Weights of a small GPT-style language model, trained from scratch on English Wikipedia: 10.8M parameters.
Each number is 500 + 40 x the weight over its row's rms, rounded and kept within 0 to 999. Layers, rows and columns count from 0. Numbers have three digits each. The size before them is the row's rms in percent of the matrix's.

# layer 3 MLP up, 704x256, rms 0.17, rows 399-507, columns 0-127
100:532424553488534524545489516564476500528497560495470588459454537543499492485501453543511527457563522533531488463480487427416420483471545450515506509526521542478558513502464503496418507499550504485493495441529499501492513495503520484479430499388570529486415539573511500471429477500481401509507458576517502397504454497541460502610481434522507418464517506571509465476462477484458536483537
091:553523537493504551476476484463493490495486488510584545547519580523482557470495543433487471568488471484428442527505500468539482546566456430517470500497556532450492496527455457536581499484437587512493484548423514534525523544477496473495446432520470500519522456492574480554489491533532553490568537483467487489479454522481494485444474510512494465458478460527494542558448511537548445496594
101:521510437485505508528479547540501542465522476461500491451495512525445529503542504406474496521503510454457447467483434518527493551423480491504424498516462510559445526544500573508543518528541486479520495522480488605445505532523543467587561512417525552471476503551467493576533483537547527512507434498531481542442560476464529454528498525498450495494597451513468527531532440460526551500520
096:474507477516510515501565533555399527531486464469496432455480519445480545595478476520503556534473422497581564513474604464497492530476464422476463509480428525474456551506470434500438539500489508555519488522521506542452477495481465463418573464624522522502506472472495527456535560513563495518586502497513526583429388491515482493482440460516534548430518533492464534522484443496568448517500
093:457548471559534471482449528574447532625510526535519554522473423488511506504400474508523504471519508458474435543530454510436476559476478537509497556609531536580541517490474496539450454451500488484513491510429531463476511476503566490517494490506485574479576541519474491501549431462495546564508453499486517540424529461526418486539475552444489453506396543603403522532458508550499484451456
093:483488440506499494523452489478490558507585436532615530527541486464543546577463520448492513534515545593424571505515523482515438480510489550472464509438497561553487441494547540482531507428514405439539481497570490471541500489472514510488537525431541525500518504421480496532524538574496446522526547473529480481558456539518514491447517542500449457529501520508567476503479506457503509503568
098:489564436507491499503514499490550478446540509472478382477482526459523484477518520499529490523504530444506506487550506476532510544459444512460513514575525412508444466450507467505531527527452525507500373549438508554450520494498509478520445559526489485483446476480542528471504551484442489480522537481504438491469480493508470541528490497496526534559461525525560456517507556472523410545514
098:537551510460504546467554470554420470570572492459486551561512461448523532504520488486490549496466535569477491420481539463506421496454470573460461482510575522496552460469536431484469482547460535533529504459574492476484515541477442507600499462491552482466479495575515472500455455534508486514475503476561440575509444480569466505487483471460513525461464484438520443417505468516495506491475
102:533564534422525470467540478425503445505556542517480513499503514565522491464485469529537490490555444466574490532508554507484496474522498551517578483453466458491498478453403524539508471499566453527493494518533539515525560580489441501487490530516539528493488498591519456557471502522480515489544573594569529580545536443523501440574519500463491541503507449566497478573463466554510522557452
104:522475485547562531589535525526453541551469444481478487419461486453490481492501494446471525453448470494431503504498521483512427539597593526505509452469517479519525552481474472502503474499493560501530487487613503501465448570426489553506433527522413472573507533444557496530525506471504539500589460503442490396433501456506558497494460512428484512480573496447523453526551527563500492463438
096:518450524487536461472471417417518463465487525525519455549517495547555456528485529446503528514502472418520566522485535500509531530547462523467491497528457434472569499462594489508476527506465515447488503566421467522532530501412513539470435501473395401536495600503485518500440462517429510481548537541494535474539520534467570502476458470450465447488516519524486526461468497516441499443463
103:516513498540463501584495491434493545478564581464486603466526529548431501423476531530532445510484501447530554530510575569507552535516510471461478576525419462571527531532417548503482471495490512511502527489506442525473570533458541467477520461529579508513532489470497469489475543533508498438519472449455567512572501527493528517533516468550472508548491538499474459560525438505556454524520
102:534524498455501509549485526535445490446442531451552518507569434509463473511512480533491509490450507451491523543507490541427502512415460463488495509484524474426468532570461543490504493494623508474503484479529490362509567529514458538477541533476437483496496491472471467476512434461515531465511556578452520494464501526467544505561486531462554494600485569499545528546469537486498483539493
096:491505482573538474550462513459479565518487479512496514544514502493489563495467571531485455523504536450482559510487450470457596551487463535531430519518436581506530510490519558421506484483525489487439460504487585494460576482524518502536439521462585548526487507486552466440476578529425440550471531390422463503488420449524494471521466507533427521513475540476523457494514548450536516489465
101:552486514485471420509498519502474518434440487494524492528527541503469525522539539498486413455493577528482495422482500524530440471517484468490495473499488522464512472497506494481511560507552510430505477497564521508432490451502573480535514521489535518501481487478488536469567586489504532503455542523441524451488540586436538489514549509484484449435562491532469483559447373582534504467507
098:464491520461472519431441496482527442520542463459546549509529509547504484451490469472446513473502527499526475493498538509454490515467422459521515443487537539427405506407570510509447512508512480469544518546529546491510572473548607450538522434515502547497475399476532553504437551465555469484379500469487527449473559546522458457518471546558559537510562492529470497432518544567503500499540
092:478550454449546544543565486530463492516455489478552475509566474527443605469435472443527496571547511545475502484592466534421474485448473524537557444531513550487490584489506544489519531478490485498536479554526542484554542490532460460513532498515455472590491518473518506461479478572475490534453421481438531466477526550506477472538478507551575422515486541513402489461487566514422528539499
094:499521545520493517529599560455497520443539486550448505445441437503509493538591539494484529495528437446496490524475546484440495447464485496564435474460482443486481468494521545490486530486522574472523478441471584469428466474497492437493588581464629500451496476505506505503534442491498452511507500619493506490514539469498564480495521456519481466526459539509473481530529484500484450464505
099:540575490521556551419476497453517467445448530529463509510446490467517501510498469485575459505453498473489555462471425519477432493517503437525502511536499569578474476511519562507533519452523478558405512516405459491522549501457496522433486485501585527528508443539510535511513500476555483431536492499444524506436451534548516473489470578564503505501523533506436501494520481532542477517470
130:427487532536471541534449556501489524520503489572592563491561488498514546515541507549531440479581565491514579484506525499434521514503444447526484451526595546528507481511523518541456490535510552519513513451541467439497509484491569431558493472530492467449555502487488467526526490565428482524526540486542482501450514493491488517457496481430543494480476458556557450536483528484446459455536
098:508514562466536496507512516604584567502536553528484440522544540514533525466514555550467542525485606468510512456539558517461518516467440508447570455518506542511448459500465485508494488569470500500537519509494518590484501492545553458482528443472517591484413499538484482563533538494480514444462445551487567502508530502469498474483528487591516468527561534460473471489475503497538504495521
098:504495521520455572477531486593490484504471445498513516508494522524470467429506544469437384532533490529536571480539473473478474546495410402494506466560472502454445523547434500492434505523498504493483476502471440508478524515477479430545615466373549526449464484476502523497499447451530518516527522555450468536485528473512516446548463508524546460520448536467520553503517515556566448534494
104:499503500470481553492503527544514509509555562521461489403538414592487534493487434514519475540529469444537566459527468539572474493532454427529519510480511485565465547557533518527536510476543532479547543491486526505513500572549491484482510469519441478408500437552557500533570471472501500517519464494530555540488451490514468553492518400525511570521492453550493592550528534512526478389488
109:495455480511479509532567503515537566596474492528455541508468505468469467498487504595473554497500577445531448468503506450602477484583459478556555433475519443505508486551470558483453525513545494469481474534495541510495528471522540495470538499502493540505482483562457518572485545509548471470528546540471501412535465468468482482406575539510467559501520516451496451556464495527515492466422
101:468505456518534524588462515464541415497506437474500497551450456448503523445449467497466482532522527455561442490499472492535463509551587513512545494541459482491549441588525486409507479511504403527491516514502543501526497502499532565569532481552503451503469418529552449476490422401547480536466527563505494529481505500515460486504504397484564544497508534584513534542515474444452517455505
100:514468490506485495458485514578432560544474526519457497455484528510524574456512459451519419471464540529479498439454540515493473485463417563504509432481417624538525567486403513462540501517492432552459534515521489543588563508452562452480488509601513478500500524513476432463527497532442482519445477592466484506611510439461531499480479516479458522518462466502546477470466509533527517444533
098:445544547512493510524444491570573462535513437525485431420538538529461495464406509583458492474531510501505515476538500470545420524460434498499481450480491479503517457549617514515512501512488558485456477480492504451546484543553466539509535509516556440487444456532582547472424488514530503542508527534497470454484461568527543430432559457522452473489545502483575475500494463530502479475427
099:521468470492447487490507515549543464546555470498563426413488504522603482490502463478568513418485517504553490503520519514516447475470517507549459486516496539501519440528497492482514469540452514470434515476525554555482510532416489519500536424524413478482446489446500555524531496458504464481500487509431531496465512441535497562514458555542532493533519529475517472486433455532491480498501
092:565410406428451539416495513507482471543473492532527554519519439427498477512477524500505485449504460512501520498591487475506580532560450529520514482428498504496446469534575463517505489444493501490549574519483566478431503524569484530555411448532532476501425457515501477426463488517499442476536537561459507436493543501460496576455474524505491464531522462465492527557408492472530498570548
092:461473502411507564478484470504557550506498498436507511497508467432480498545458530464494443472488476511547616481412407554491463502511494494501481414470464584443496515472532460499535542446486543495388476569457419503538526552394455511504526522474487438483569578529543453507538536442509460533478481502475519534552488532540520578538461493426496537443514528509548477503417532507478527516474
101:441516436471509500424538516451488493546550487524572427511594496468522430557539506471541526512505515452458503510497548408528521539505499458519491459536536434527544539475536573497511500507542484469554587480584543473469551574502552486549527428566513480529502474513494541535482457475568544537535467509476477477545519487457467564487498492546437517460614535498502462631501513470461465551534
105:539574490493481573452547523495528506582537500586539481555419572456422530444555479474474474447527526527458418542485451490489504466562523534478515542476467617506447517557494563490409507466533466544485545495484582536502495489518495497502538494509454515464504450574509518482465496536478472517491493533472519558515533486517436548432503503503538522480495585585591519487554492549481514538532
100:479547413510577499483531466487481531501447446486505493528465427495490431496506532488490459430466458466379490490500502495525517494461526462510527542486518529479543506442448496476555506507555492558456440501482425467501496530520478572547500487511435477543644418495522493486427478529520509502422514538535521491505506588506489519559490516481440482487509458519476465451577513466516651503449
103:631453467598513576552535504484398559464542502537528465432446473499446498454490480451462508489491539492476542470469527505479485434620534472510546483504490535526509521525576504522475641550500558494523549510490477519478479552526464458528464496500530522490531536495430543515500522460482561505480472508495512529471526525518538459492543534546499491537454493575445492552474503539421468486444
104:516510561555501503459512482491528555422457519552458513539509564496432528522500457480474477519455470460481557547505538459548453548493549473489459516478484449568532592523535525538506526522483517547482452527483434458490551523508485478560454436544473515480503548545499518546481529505490557456546473529544415441532422560487451522468505511505487482532473561600533437517502515460480446489471
107:543454505550468549426444540504496531544530511492554495458490511515489520497539446595561505503545452563542513512513577523491490506522542509500525440495591416465522577554434491434466519476528517480485417563434543464480467519418531452521526494540547451525479426528482500542458424528563507454512506517559519554520481506515573516520495574469488553498468525433460580500587548565487564497482
089:612545579461484505454532564511474495466487566486513519443552515528504483452561503520541518447505452476497515558487464472508496508508482497514505491495426496460510548454514504445570476532499618428529528505477441564513427537532449495519460471441537512521563570485554515512456520498512485466550576542515547509521453476525452519527433466364483506527547482497477453483435489547511508406480
105:483520513505529487435489522510468526462481493432562501489444512498425481545468509461496532454547528434550514571427582501530503510474491475466606471530545484584519471491489504419522474471509479485523545472419505531446489468503457528496498526443572514436457500536498560485459495509532525523474554500485487571533535496549530443493490516520530494486574578485458468513482532569423499529538
101:508481583463501478522383555491479587556540555494463446509536478483478513504483498505531510553481458531427546520542454516509442446492438514457433490547430496475488536466507525429525539473502472529454507489538525449522523498527521423525607404495434495514526490569480513483463435507479549429477557524533446534503519523529541497506531475468472513534508440550479532516439517490454498519540
104:527507500486578509455469504488465480501425496506528525528490506533551438523566495425578558481477508481497476496481469519502488487546491491519469474454510551484586518517562469586569476540490538506535472491507437456552494539486522589456392480443550498502524484478473522504496476515485492459505471538487477458556527460508520508461564546481502436426536521501526478428494460519468455458409
100:525544524499448509470461514554565477458512481422507526551500517538509499488529510475468465519500505540468471538466546512509549462544531521496474463557469530481516572464539580475446503527528484489486455556512453551557476500439526428560465460503546493495418542467484458484496531461495507409467488557494493550429533516537478380447519455571465507480528548539574464533453530514432496538473
107:499506497483504491590489530477581548528495535530511534567375500477460503457467565561524567502539502510519504541508613544524539468477510505430527513478483498420532548569482523532551440501482428552450513529391537476477447479493477511510540511501493430550489457572399496461523501465516516516519460478528490498497479573486517519519443510547490465529475495440525476509529481489609520540492
100:564545555463475481520473504479406433516532453517524520555545448462564464578443506498434459535491536464525516403494460469454536498491476532518408450531482444486507476450495453466446493479510520453486546440533490431501473518537463490477491530443512447518480473494476479521553541493549479561511515525501517406489515517503532446528433497452513530516531461499517502530566542504415499409464
099:471539475540539571559515449548543504529508533563473486529516464494420489412483525487536571495459451552550463537523504521462469484534592461494547479520456480495534511451546463519520517509601478527564529465398494482491478492476499524492479476547426525475517550550480540479491459414447497553511550521439459566485489463553466556446497505479464496489560607562450450464589516479478430481502
096:541509453493435516492489495525473457469564495462413411494554517467538509529484494459524521539545592506466477532554463436468494483534542441473601490504495459514484473506472504488473559546487549561547409495540458487463482439499502543477515478579475495511516469517491558451506442555513489514465532528493526518475552468538446494495419482493503536525511534475502450490446476499499495549477
091:442507486497508532429514489517503527481483553496482492442500491493453523459526574466472443540533538511517517453470500457465503478440478455530474500555480444417512443564546498532514554527465522543453497414534485530459498416542503454467544528494496483460587496488572428465535559455591486430491529552510403468569433430491469498506492604488463494481515539508469537481514480486536576533535
089:497544451504493558559496566486496408539515537463554499535465515449575558519496513445481537477537444406511452450515515546518485407419516489553515468522481462473546411479556476463482519495498573537565487473577538455508419567494452537621541482506489453469505577564508524556535456518518438479471507463467475463532504565440491466532513531493519472477516526453503483501508489462476512499483
093:515523464538462504486576446490513486559561421546474442514496529589487438436555476464531482525511482495492490492479523469590464492495467461568547527514515521492552476563524553576481518467498456450512528517440434551427447535467467534523586529558515541458542452466520495519492543485490450517494588544481527507504484429539537476486526535579469470455488442564537485460439438446505504577403
095:541522543479490539484505505538552449525520467520515526492392495539516547433444462463524437526627546525496535502391455541537462554446489463518514530510509549486545504478486515476418521425486501509450474496555523554401473537525428494447493487475490473519444514530499503535537513481430498576486451534513471455462479459548443489494472472455462460575567532545488520450543502482421426488536
096:562438476485423457576532456434600419442419510509509506518517565542508414460504495431535488489548474482491483496555522437473527538486445476530443470518463496457557547514520447495545484498456494507549547560521436500457555454449475481523548477528523525520476539540557452653513492511498502579527547509510545444497474535543419529455510451483495534472507425507416439522514543530520564480516
097:510507563474447479509582549499513472474436506482473496536465442534530521490629475469541555595522578477500458469531558473492424466582415555492575508532482511463509543486566462545453518514554550526430474478463589511515502520466578509522529487499501577454564450472489503442457455526498444545535435588540523492531480535481495517499458506507509487512444572520452554454525440500547489444500
099:499475575515533558457540487497429454462540459461505555476491527520552448602436475547493552587467525519469467574515468460503485508534577502431508525518538484535551614497551528510486501491460433450567472461448476525478496468582494451497513508461483555449494511480588531547491540516510541512523457429444505513556466549458481545516479492437468465519453478535540493415492487560451550516463
101:568492509488436481530532547506467478506444477467468562509466491551493502446444470457418508519493532428434507469492472445486517533531521524546553535512555464479528547506495526564492478450436458540536506523504487427442550573399487507473566478588406475525444507463522493503539477492428528438507483507518470492570532501559452509512542539543516473509462516508554507494492473553503500506551
096:483502521550536561526549443466516500529550508567526479498552494445450501503462498482530510484526499581573461474507492574507511507526519548476487464524514516471544463563512596478499532467508488503493487503499545518512447497411620570477495473456450467547474440543397544507473580436542519511494535413500499533557518553564462489466533485437527547517500500466536495444493464482510499454510
099:481524488495467448524479437609476434505518506506552578432525534470449535475541458570548581442484438516501540543560457444477553542537490478465459526547473483457527421522425517550488526545558533481493580456476498521542493458553483544513517509512509431599500526519558581442530453452464527548490525505443490547476547528510469484508461448447505554467477516519505528406567561532464498507491
097:512519469538577525514513511440479497563493509549537538528523500484580564510547545466531462506498524405501522505534545521498534488480596524540473497512471528489491507452527479463488523469530462415529507518484533480510581444473476461507478521476485513471555551463541573527470498566529518445474557530504491403513562456541542530500464499442515586419589505464507554550496519505569461557573
097:525467530467441560541531579497532481438466519551523501571455431451492507507525465520453504459580553452538516452512509582492462536473457532577543476485499523539564440446463442477474519462527516462521467475468452486483473513592452483521530517484506460564458517544514482512514512481531507476491542609522497497477513549498540569550505516516490512499491484541427477496503542528526502488538
092:531503629470555557396565467560492481489526538493452438537489495535452478552510503543491512476476516580518497509520430489447467511537493491490547443578489432448492499460502535552442495480492531475501562470526504477492468474550515497502516544542543514477457532525474514408514487521516564586566532490489506458512495527573571508465526548508502511526571550540513499514440520501518446469499
097:417518473455491502517419450441537433522517525525509481494436494486572490528512452477479473451474471445444534506545495608492494502471506469477481482498422501533532394534477481531424530430535452478451546448479495446532498446479562541476442530519496485472451524529475565454611513461459444483581508503484526563553442537460576518504517534559486490542501488443497477533535524523487545522451
098:406548393518443508538499456502525520529457522523477452572495440506509517506530476460480511476511566530511553455527555490479489466490505480519551465458474470480539511455511429493490522508425496523448485557533467473556554513478453466445484511522474482472553489562497462534470533556477512403549497551478599498607481544498545466547534496484459580553540521516544469459559452522451423425478
102:432555490520481505518481549478470502492418519429513546467494437502523488565501563468453522515525417472539483500472482505464440490533546485506451506539516535455484439521453460511443498497531460439518535574457572543471514519519512534518481518488495497544569456550517512511498548544450535561502512460476535472467508539551498504558464450492536527435465433553528480503515530486466469520554
102:459506501451449476474562426429439463491521556492557474546533503517544495435564462541445498457513495480468491516447499508549464597412414497521463516460449487597494474536522485513563538486518510568526535523494470453489490506535546530549469422478483475518455464476492414450481515508503489478438494473500540497489514395517559527475461481462445504507478431542503452544466501550580560491501
093:480550498516453554493561547458528481498487488456453487479539506481448500451450499624517607593438507491535493519499507516513542545483543497466527501554551423568443456528521526502564562492554507494583499489479539553530459488471495476502503484466538566473431457428478508506540480522535460418466477442544471548508505496519535584504499499497460550456518457485478539556522539554510495499544
101:511504454530457521483446514540523531466571503492394531461467478517522484479495487513561479514490495527476449489488491529517468501526515489515492519437530431567492519532532487480504598512485481534465482524490563511561547514479506543507427544515585455398468438531520572493485568474516491431467578494478467524550453529502516548454549566616495424425456434526459553437467554469497500521406
098:524572460415484488501490536510441510506483499496463501458560507557529516509530532522487461501548470479504501466534502475555566471496445516440475451499429497513420484487507539478504428467534478535492473468434486535457503492446506511446497452527575438420410501536565485507547528519509506507420489539489471383441497516505540561516478439498460557561468531452508469530523600496475501544521
106:555468511437522526510481521501511533544496500453504497477511424464488526548506447491474611497454472465574439488552543447507479561466500550542493503510501465456555511476475562496478503492467482455493508482510554455571544506455467482437530511508448488568454550493435470420507556468537492531538460478482495534475443525555446539445472460512463515501468504510453542489455530530499530464488
103:518494522479518542519453504471492544581502479501483508553540553477565446551489460552546483501526540517540482456459473499520482488524516455419436533573439500458495496530533518502463470499523412545554526550521565451527494483463500589516460525549527542430418599577425534494547490477451483418477477451486472522506459521455463451473505503561519495545408494458482528502474524519554440517557
109:527502494540495606494493510516470507517546483476537513506474480524406562573484507543509500507480494465512498581410484441498541529494516605510558465447466585494484545494539484444517502479494535490553541489475452507454486512483517544486511512481431472505474579488532539467458528517500562548475458474510436531491477504476463592464487472437456491527617527522488525466506514429504541449530
097:509525475502428489453550475468472474522507509496482482490412526501526533607559515447491492506470490497495516480468535464517489488435483564526518534448498515489566558521437583491486596499505552505483512496519498412419450604509532560496527481451482521553498539530456536519522430483499481527457458478516503494453527514481503500479486545549521527494463465563458458493573491509479484553466
103:550478476517538551465418521482451497545496527483575512479514516573488504608526408513539396461533508528528500488438444490490520569477517470471491537522477466468584456505546469479446509509392539509564469523565489553554502439515492443453551499473512495435461491521483486466428477521475557508465529525516542473570487488538452476554538415436488465520502524469457489537526563463467511485477
103:556535487511522541498547451532417560538460537465513470526500466467508529554511544471546465530469545482508537542467475519398523572601574492568535531522512543449453549506498555509472478538551514521477534522487509573493501517499502485580482488527478454548541476476524511494481458512463423466532492553411447472584510545494537493549492516557536530530548502496596496521443560492467528508549
100:491576472572495509486537470474455498491541489480559476530464522468543488427420500562511465524516492514456469403571560517550505415515539451516502510526505460430501488576458492453433527517500513505462441453437507521526470479451472542469505437486515471470424567531486478522478481544476502513499497469546499502499498461501450512577598518422480440528442477524442410578494558498548557544440
099:574466517524512499520480476506505456481540483451507519495569494482581556583447510472513495437485533488451504514498455488508539459507475443419505563499512508473498579485499500513534510516511401550373476396506518532521397504564510543553493596505551567500478444514538456499417498456555557434517532585500534551528476487478467554506554492543531542543508437563517511515479461428508524533432
094:520545469527540532500545475569462528507493556505501492538456451525552516519533441519528463483473509516509496444495480546509491424574474463565450607463505468451465537479522454512533495450517594535518486544556446425487451517534479544473412505498547441533481440510533491461491471528487491509471483464497493463546558481499504452538486517520489455409501470555511413479520511586460497410493
097:490526484491551530507495577397570440469499543504546451490598467509481507526538469508537486456458470490500493496519450521507484583380421445543515489455536481571497477572554554486467489534532622460576492479461509584507479417498558476494520482495512567568547467417471481417532479515581515560492484485553516472451481452444515533469490495498514531554424478506459547557473529498445446543522
090:531481508538492551512491388513460533529442580511566455514560478519497518474534521493454549488494488540501534529486501506469598469506519403487463513465498578460529423466492494498541536492504500491566475561547522486530507492424495515599461497517427541577546531474534419489485538484485547495511435533477508488560524528522525569470496489573535525527429441486491504494554560446533517583511
107:489509464524522604487437438505582465504462445489514522492502514460546495534465512528533490546548483484556512473548490475455533480516540568487421476460528499487571487540550503501459531478542458505394483503507479530518534411482571559507566490538451541539513429483523497569500444507506508568538463490488472462508450483470524516482558423528491515451513446539471437534408594460493540463438
101:452487500467477459511524467473440553520448518473435525530504471498447397461506477530503498484498506484422588538519501547496452533471595416472589512467506487523471539542512517505415490519544546571588509381499513567508519537502492465503479516584475479456532527500522519492506456574529462510500515503452482514563505430456508519462518499475522501524455495483581442430444479457579541545482
097:532502514523557533579472483472558464516526534479526525496538463521520602482557508474494456581490544504509507461492410529466498500482490437523504505548543585476514517514513556516438541427465445527529553528515516503429508552514504489456516544495538501487430412514444515508508534525510448497509436575492522476561463524450515475403465531458503529525500493490509460467575542542486535498472
103:481478421535496514456431460572543520512483547540488477454560542535493489494490469450452523518514490497508510496464484455477561514516550530531623431550466433503536463498475496470506497494480468507580501513510520492495522419468437476495461545455546499476492474445442454535462475495519466493431595470532493484467482514535465445443572436484502483539481533493548482450464488549512495495446
100:499530473475497493543478446509507438499555472523501533480523529479459447465515555419474479526475404525488507488442487456495496472467542552504473525532472505602468457444496401478519522481484515499457484556495496393491525510493538508515568441551457543500428508536523488522491535453544542521514511525538504502419520604514538426515431528432530507530481443529541495472536526581474490479551
099:503490495536513531506555471507506519541462480419497546563524443480546402506503527493525445493497433519534510416527492564511429455511471502543523495529435500545538548524492506478451521533493460583490530495495523515480493506526505512507486505484482568495507537546522476473468466422502526461507473500502537439522465460527527505498407531521483469448558528468558467532429451568510538490440
099:574511465415515452475541505485637480591498457505476461480497547490530578450486488532495528505532480528477521459560538469538510494452474486534500507448533516539453483500452436518426471458458539529436518565428448517500571495430541398492559521471542484517467525520517547507498515568516581540502521461514522444507501556515437505481457478576511475509509501421462467469558529520458584425580
096:506445482477555498545580498432410534489514494497460457504471494472438456544432518476540541489505517456460475554597553480489452453427483580482523517467548551556549550519549474501524544483565566513422535504502538463468563449495483465468534496448521508530447445560442564507558535494552552524532433537548551475532515550437522466535487515489469535504481502544487453500546463475524469510468
096:486514537511513552534487492540510557478507582444449437519494485521457482482470492430475508452530479470427522462570510502490512516449499557433518509562578475498469479444442524579487531445472462518514448482509501478536478450474490496504464499448445516500513507597515474375487467474534508521492448527523562480409494510519508475486481449457537512568485529478572562521512482471490491538486
112:465557538546490489462506483448493564526510537489477521446486494478490506487524432516471430533515506482470550449444499454477523505532482497445471562549444527546482572601455530522442478451472456529541535515458555467445498418550436499463484427470451439498481382471520511511507567397445606455514472486502472563471477468543548504469512449563478502449529539558485433547490556487497442505507
101:498502533460526510478461467442484478528529399547569504476538470474583480537474518455489463535581527512546443577504514447477491514487531520418521482531498467519518548498523457554491485477457506518493477506456550517471520431426420498467470522493555530535554556466521518547427579475515510499455469487458410522466521481446499502516482510465503468456487574461471463482506492549497501528548
101:464510485535431447479452439469424511531467542489486506518496526444434437556446491552584520546490531607462533501506573466495480540520554561510532504458509529524520490499520546537473485410471562536544507466471596472509502499426451494513428536487494567474516449502491515500494527566517490434459527510495467513450450467516389487559472523427544520473561544506537521520501522556494508549464
088:507473429490509461517468458510493463522554534488430474465498504489511543472560478506586522559491555460481506588534474508460557462506467468508473497454473519563493511394521488577423459588468562494542521544499514495493486408481492424487503476503487535568476438525560499478477527540473481537515565523469469498463470476558492436431490549484537469541464465497580480484459470522495533504521
102:445553516534492509517487486472520504504487537489560532492590537519498501428479475570500548497462477608525464425529546484460535547472494479493475537544535490483516443485470572568497540578516514489603445520411470434472424495499512467464467493506441457514510438532441494502539546404558558467515447489481454554537568548534512467447483541428501512520535524515529491552507490501503578435538
095:469453535457493439533498513462520561581426494512535562493547543522529551460471492442421559536486488524501452529511518464544578494468492508537579478397522569561447507473485404544526442495515469489495526528521533500520500474561506507502569474561517494518520474474524457468472512513490565545406470489467533431549508532472540530473496497512569473501477542446518517501478498503505512479493
102:555522535533494489487479468475455565489486442491604429450479522535529494533511441528540454497473561457494513512500551484428538563547556532490460459546529522553596512544471457510497509460496493450506505453586468406461491533430516517498554442483516461498526500472553453446461475524537523477549480446464553526454525410556594493511475494546584499444461500467508474465497555486521502501436
105:543457496503550449495507500518545505476415478516418510458435542487524442470531509509542513530530501467564465499587469504497485464461544448481529559500560511490526563517525442513470587529455500439400467509527564518543522444534540532485487467485548480504501558466488548555534400440445540486573521486497576454532511524482490502505546545511496521486465467505479508468479481451518507506479
096:462519470501512624476458538542500495495528477419487480487487459534489545506520435447479452472501529619483474479476534535428518527517445530526513527499582474411474492504575470498506547455451523598536470530501543469521561506438491549540548469441512472488505402475461492532462538499511514522454507481529435455532480549495479509507563581509490457573512457533514536519466498480443481528480
101:597497459462501475493549459480523455456542524532468527557472513500441551540558427472499527487515515533467528458512537494543527500564472455513495494480534520474490523499534511539511506556553539485458484430527523522537453461494476444552441506392551488427492573496538514499545517499494511556528579441596523487428508504478463559490586577534494489467498534515520518447433596500468532592540
106:519481462439559471498474447466494500577457496433469488549466514442536573463510532470484489553485490448531542463487569488534509439498538486487464500474508524527496495472493530507495505610548546471439445608509550444512414491545453435497447464474508489462441561519524499519570532458499462464507484581527559465516502496506501518518481489617530557541474487528578508498537521487526524490596
105:484535420503488400409433489538508446434504468536472512502472505501534432529576485496461530498460487530547500440570524516531504441457579465482461492493493498488470521609454524564542540562509473457473461486426552484441567518507524493553439558514522561501507546504497521485503512494528514439508415536503472522455513577520478470491498552507534461444562477472505485507544487536470420448502
099:570503571514488482432474433448472418470547558503548469481455458533528519515447517518453477436481416536500483450469499494490547496423574526429477572473529421473488547499460469481484491477516488429489492524553519555518453535576505493505478445521528539493476496445567554472473509503474585494508468453563494558424490501575507533512461510433481535513468548527458451478519487471457466436472
098:497562448505459407523472446534488513468443508493510527509416554475449511516458471509545507523460537514475495530477454494502433530501481431539509430493525564471527498515560460505444489431494576478492462447466533533560548496530475456486529514505518493493446479512452482580454535495464494580587502493454503529539545500525488506521471496507466588501568468423483540524461601503485584510540
101:514524511483484472483463525519479489482615568489497483551531455528485579493484498508542553478513572484523512560466479460494566596457476522451522529468538498525458507485470487461473495419489468434506515524524521576427559464524486477531460546551576444519512503394550485537540564501493476569404552506570566496547486431558482476454520513484541548503504543506471523465569500463531457484544
098:455503549457540453505522541440489563521528486485487512540545490567486559455562459494443512530551575462546463477481485522508509477496548459501455515528484530591541386484475474487511490491523509522531480493483496514460541459525493483472487439496553547423570532478470394458456483516494498451448497548416473511569436476566422503555532512548495518483554526560447432513512457540413476509513
092:515535385483490576577548453498499432495458507560519500532552486497536504493468539491442428586491465443485426499443468483511467488497462452572543468512479492501475490569471530497511550509532509439510513469468485474525512464439471510442493471535469432491447513567507466472519464518492399520527492480492538561487520503549481545467499440494554490504530491509473524484377590560471550481555
099:551480529473456510451468501400500458532505455551458494534495471513498529468476559513496464524516546491495435504555501486515536531525453505488448481427472464497499574522511515470502472507488499499495444429519549480464525467521475486491525542546547429485542481573528495512509436493456556489469503552519548496464458470558517533572566500500466522559487448422483500454533425548479533455547
103:501480523533505436539468497503538522525504486506514439520450507449456493543521610531534506469481499360519537493528529513482509524451523560500544562536458540435511397525470453425498506502556536480472492539531553561492449479471464579483548532475436519483555510444519499486505432593485460530457503543533505535459492550493479502495519504573455582529471521534509515524521538472521462537536
091:460553488536568482523501502487564544444457429549505514494496429492471522534531532545551483472575520520534464424498518509577516449520428495539532497538526491529405520511557493516503506487501411541486478533511521545493448470469508533489507506528546475470489504548470515444552478534557498429522416412517419473459509496489453479405505499476515507504532424526457527477529543474456517440467
101:522477519507529496511512504509494533531498468455509551518528533544543512480446533542494473524515468516570581486422561464529466427463493469521484434513485478479552441510532428478459509481468407548519551548511491419474506528550514621471503492517572509537427443469555516586446488509536421409520481456530532524505446554502502450521500561531473564568474471504524570543464534560539456594513
103:521443461504540487451505413486511497449425476518492423492480460467504490450452537547512451474540462452442502532508525558482427465478517510373519397520436473526533534546472442541532478535498485483525521495437467493483507584457508540439424488487481481440488494473540476547396471498506495537448448519517513523486509433491546487435489507491572482547495522528407443499447483548443517495507
089:518597586452514463479506590486510445495513570538514482515460524490491476463429442502488475507536492492516518483441519514450510500520460487515540434457568546447563512463534475462554439527518499488475539533464486592510471447501489522447449516443635510468509473491490570459452562586530520550582554458473565512504534525515447518525498479586520484490491494470442526519500562485528446509554
101:472415481466551399509515525412589450478453532516459511500487439504457512561568494464397437487527443508500458486493477527591534523590561572472534525496446574505515480448482498531531469443434473556481493588466471502526569495551485483533571492425438608540527427512504469519482488471464512469508465489538508506512528424465507476516482449540544491452478456450533585446559519503521541505516